config = dict(
    norm='rmsnorm',
    norm_place='pre',
    norm_eps=1e-05,
    tie_word_embeddings=True,
    init_std_o=0.0039,
    learning_rate=0.00256,
    max_grad_norm=2.0,
    decay_fraction=0.55,
    decay_shape='linear',
    final_lr_fraction=0.1,
)
Each number is 500 + 25 x the weight over its row's rms, rounded and kept within 0 to 999. Layers, rows and columns count from 0. Numbers have three digits each. The size before them is the row's rms in percent of the matrix's.

# k: layer 8 attention key, 768x768, rms 0.076, rows 326-339, columns 96-191
# q: layer 8 attention query, 768x768, rms 0.0766, rows 327-340, columns 96-191
k326 069:518505525536537461531453551539481487482511534548530453453540491507510509474488548520531532501465504518477519491463466461481529490546522486471494519506502511502484500478495456500512525482528482492462503513489529482542494507507458523478508457493498480501484496482515518537547492535508494492
q327 067:519484477464517496484532491485514500532551475499497489490486510471493476502550475557466523458506470504537481488469498492519462483469500468461489470453537477522487529502515527492527497470503544519457512498494482487521485550526516451495485484502477486495514472477446530512484534500521473553
k327 069:480486524502532502505507520533476502476438518518500494481489536507502469502506545480502478476575519499505533473468521488521491515519484484523508503495538551524489487513475510495515497544455471499479497475484517492493510468499490533495471490537531520499472527512553481456499531482474515496
q328 065:497488505473514493482528507477516467488497544494490503526478501478530465468452516454500528540502521478513435500495504550496526509502537481494480498501492515509512480520455480494479510486513520502427504499475491519458503491471461475480493518514488452508496510484510512538492507516492489499
k328 063:483485496531549506495523457548485461479510518499473483537529533497533526501536504518507484483505506492539486517499528503486489487523481469483545505499496497519481469524494508487468507482487501474517497504525448522465487550498469478488494514531467526482468515515507539475521513504528475511
q329 070:470523463486499509496452508511495552474487483525451503500563566515496503454494499503526513523491513496520466492493470492487482508503501501482522536483557524500492429500520527505505549501496469459499530501523448497474516478512535461483436448542533477498452433497520530529508489527449479508
k329 068:564505523497513451494489524516496521506482478497476487509491509469540472491481435473469501488480509520486485522494505462508468509455517498506506493480509511509465516476486496481543486502481522495489516517569492507506470461523475501545517515503517494487501520481498505480496520525516502480
q330 071:522506506510497498525538486526503524492493481547510514493514481479515493486529485497457525510467537501525467525467435495526483489547504492490500519497463498473485464500548500496570454481538489486489481528499487502497515543508494527496516485525515497498471488496504490562498488544499562506
k330 068:523494503511531496484521540509459492483503543479533458514515480471520508471493505454511473462549510534494502543531518489485481492508512489488471482471510445485507534485499482484485517517502520458491462478540513474480522482516482454524506540459520520485502530551550530477538531480450515509
q331 068:493500523513492480487528532508528544520484511512495489518526519491486469508569440494464473513456511499515458454515481491526495518496511517492517486470486495518510480463524504492452485501487534487497522492479529499474484542455537525494450520492490552480487521531472497496547523530473488465
k331 068:446493467520498473485472473468534533534428447515541502533467477501493496507474482486533537515504483518466537528495473505511494532488467477500513522486521499475500475482505470481498499474506496492506515458485526509528477473483500501550511544486531477465508507485484531482484466501511461484
q332 067:494515508528476513511508509508469524494526499526491536472489486477530480498424509487475525511434526532543455508491439493492468516504536488498515476512486513507533482475497494487452530473508517507513531504465467495480484529501501496518488511516496488463483517465474505488494503546484473522
k332 072:517540499520486483473483532470503513475532460496510522505522492483512520509460453504465467488497505492501518523525526484485492506490502553528516496516498504495518539483485454468518506517483465507474467521485477466491506514547446478492519516490457497528502520483522519520482490494532469531
q333 073:511452502502509479529516496515492495493486504510463491474558498518480502486503498492497487458488512497499514453525439491505474516493513505492490520483503477508547504496485523448491490488498514487526519441504493520529476518465535470518506496476469492437521489483475472497476513490473528488
k333 073:517537522511493510490504542507542550475448509465519500522465463549523514505463489453538492502469482516543540531463483510546541528495469512487507478542495505466516520519479428563510488512503455498455521471515531447461495508510464541496505481504486546515477500553495483533559516511538524499
q334 071:521472499460444513500470470517450486488464489473433507518481506552472522541520520550496480480515485446479503476480539481515521520478502501494478515520548479549484501509528555484511483472500515542489487490517554448520486457492506524497458460464499557484554494520548503505502489485540478528
k334 069:471498424571478533522490509492533505499545507537507516502482505535527478470503536452475534497479467439502480506491513494501514524456474491471493523487512531462464484459542465509513502500497517485452533458506470506493493508498533524503474533485489481542531470495462496535515534479509542461
q335 075:476512485492498556502479473515508517542477463508476532481497550482502508506514527514469533499496509511480477490464520482484485499513454514491497499473477522487468482497534467487492442488509499467483484527465421496460474504426490491467512510493520537595492495497539517517448501473500457537
k335 073:491503456507534481504507505507530477476524528538484480419547478496500488550518509523471482515520525504480505513500491506485525488499493484510531514463513508474474501473504506520515538510501490509556507463507493560480488496511497504506479493521498477486478491510538519478494490510480506488
q336 070:480479504479512525496514486473505512545494503493490470469509543504499473531457471467477549494493501517497492489477507510494471530433532505516487472545484485510513488475486486488505561516465522516465464517511451543496481477519457492493516529521502511478464494472497506528506533558535481540
k336 074:544519514472499471482480514491492459501505492502512491488524451526509526490516461578531481450510518511486499489532474502503495476551466501536481493505538493479485480536483532542519444497499490489535491483509557529487507462483486499504545496502504489512519502539530486464521454493523515495
q337 079:470514538532538512450462521508504511488573532487547506531506514500527529443508461515497467532472487478458457494510461494530533507490525482460464480537504495453510500504499505518508455505470503479488516496508505546475507511519504505471515486471448515477503454518528531532529532516493468469
k337 077:509513482491456490463496497554500468493501492513492488493481507540514477533495540489508498460550491501465506500451505513476512539490461506531504452496511470515499493491494506485492493481469544484507497484512498489497473523484498520494529500494508467487468512492515471499513471500490454541
q338 076:509485509489510524487462484523484495501466510512517522534524542540537488496505536482539518533503525479458495495501534458509534498506465504462472529462526509500477515535541457496483508506499495474503498524526444502497485487501509463509502514491558498537493461508519534522531548468491506496
k338 081:521546503477514483510530480509495461535513500481478475520497517472479499490539543511491521507505539493491477530541513484499510506498509456516482493498506514531493498515491540485501464495484503508491514497522533517473519544487479520490456496513487483533535457474513462434467467491487565489
q339 071:437510489544482456505469500504505539520493477507492491530460500444527462497488455491489539497535472493514485520474524554480469508502526485489511460532463541492494483509527466497514469503520472515521498465433476529465489504493499530448524486534507490477463519493493528500509518499514527480
k339 070:479511498516523529477522488472513539485502464531485479531461480529499533551521491481453484524523522517471508496491462528522504481527529509521494500443522491528471488505544515476484482540476482458447502505500500490487460483509472498519456461453507539507548445496508535493462477536512486519
q340 080:522523535465491509497485507513518541507483482471509520520527504479543526511498518537527520483509513534469452475496506542499461466503493489502509514471484487473528484502486487538498514514527533535492496516504442524502520494493468517480510527488543530537460532479505498527519496539535492521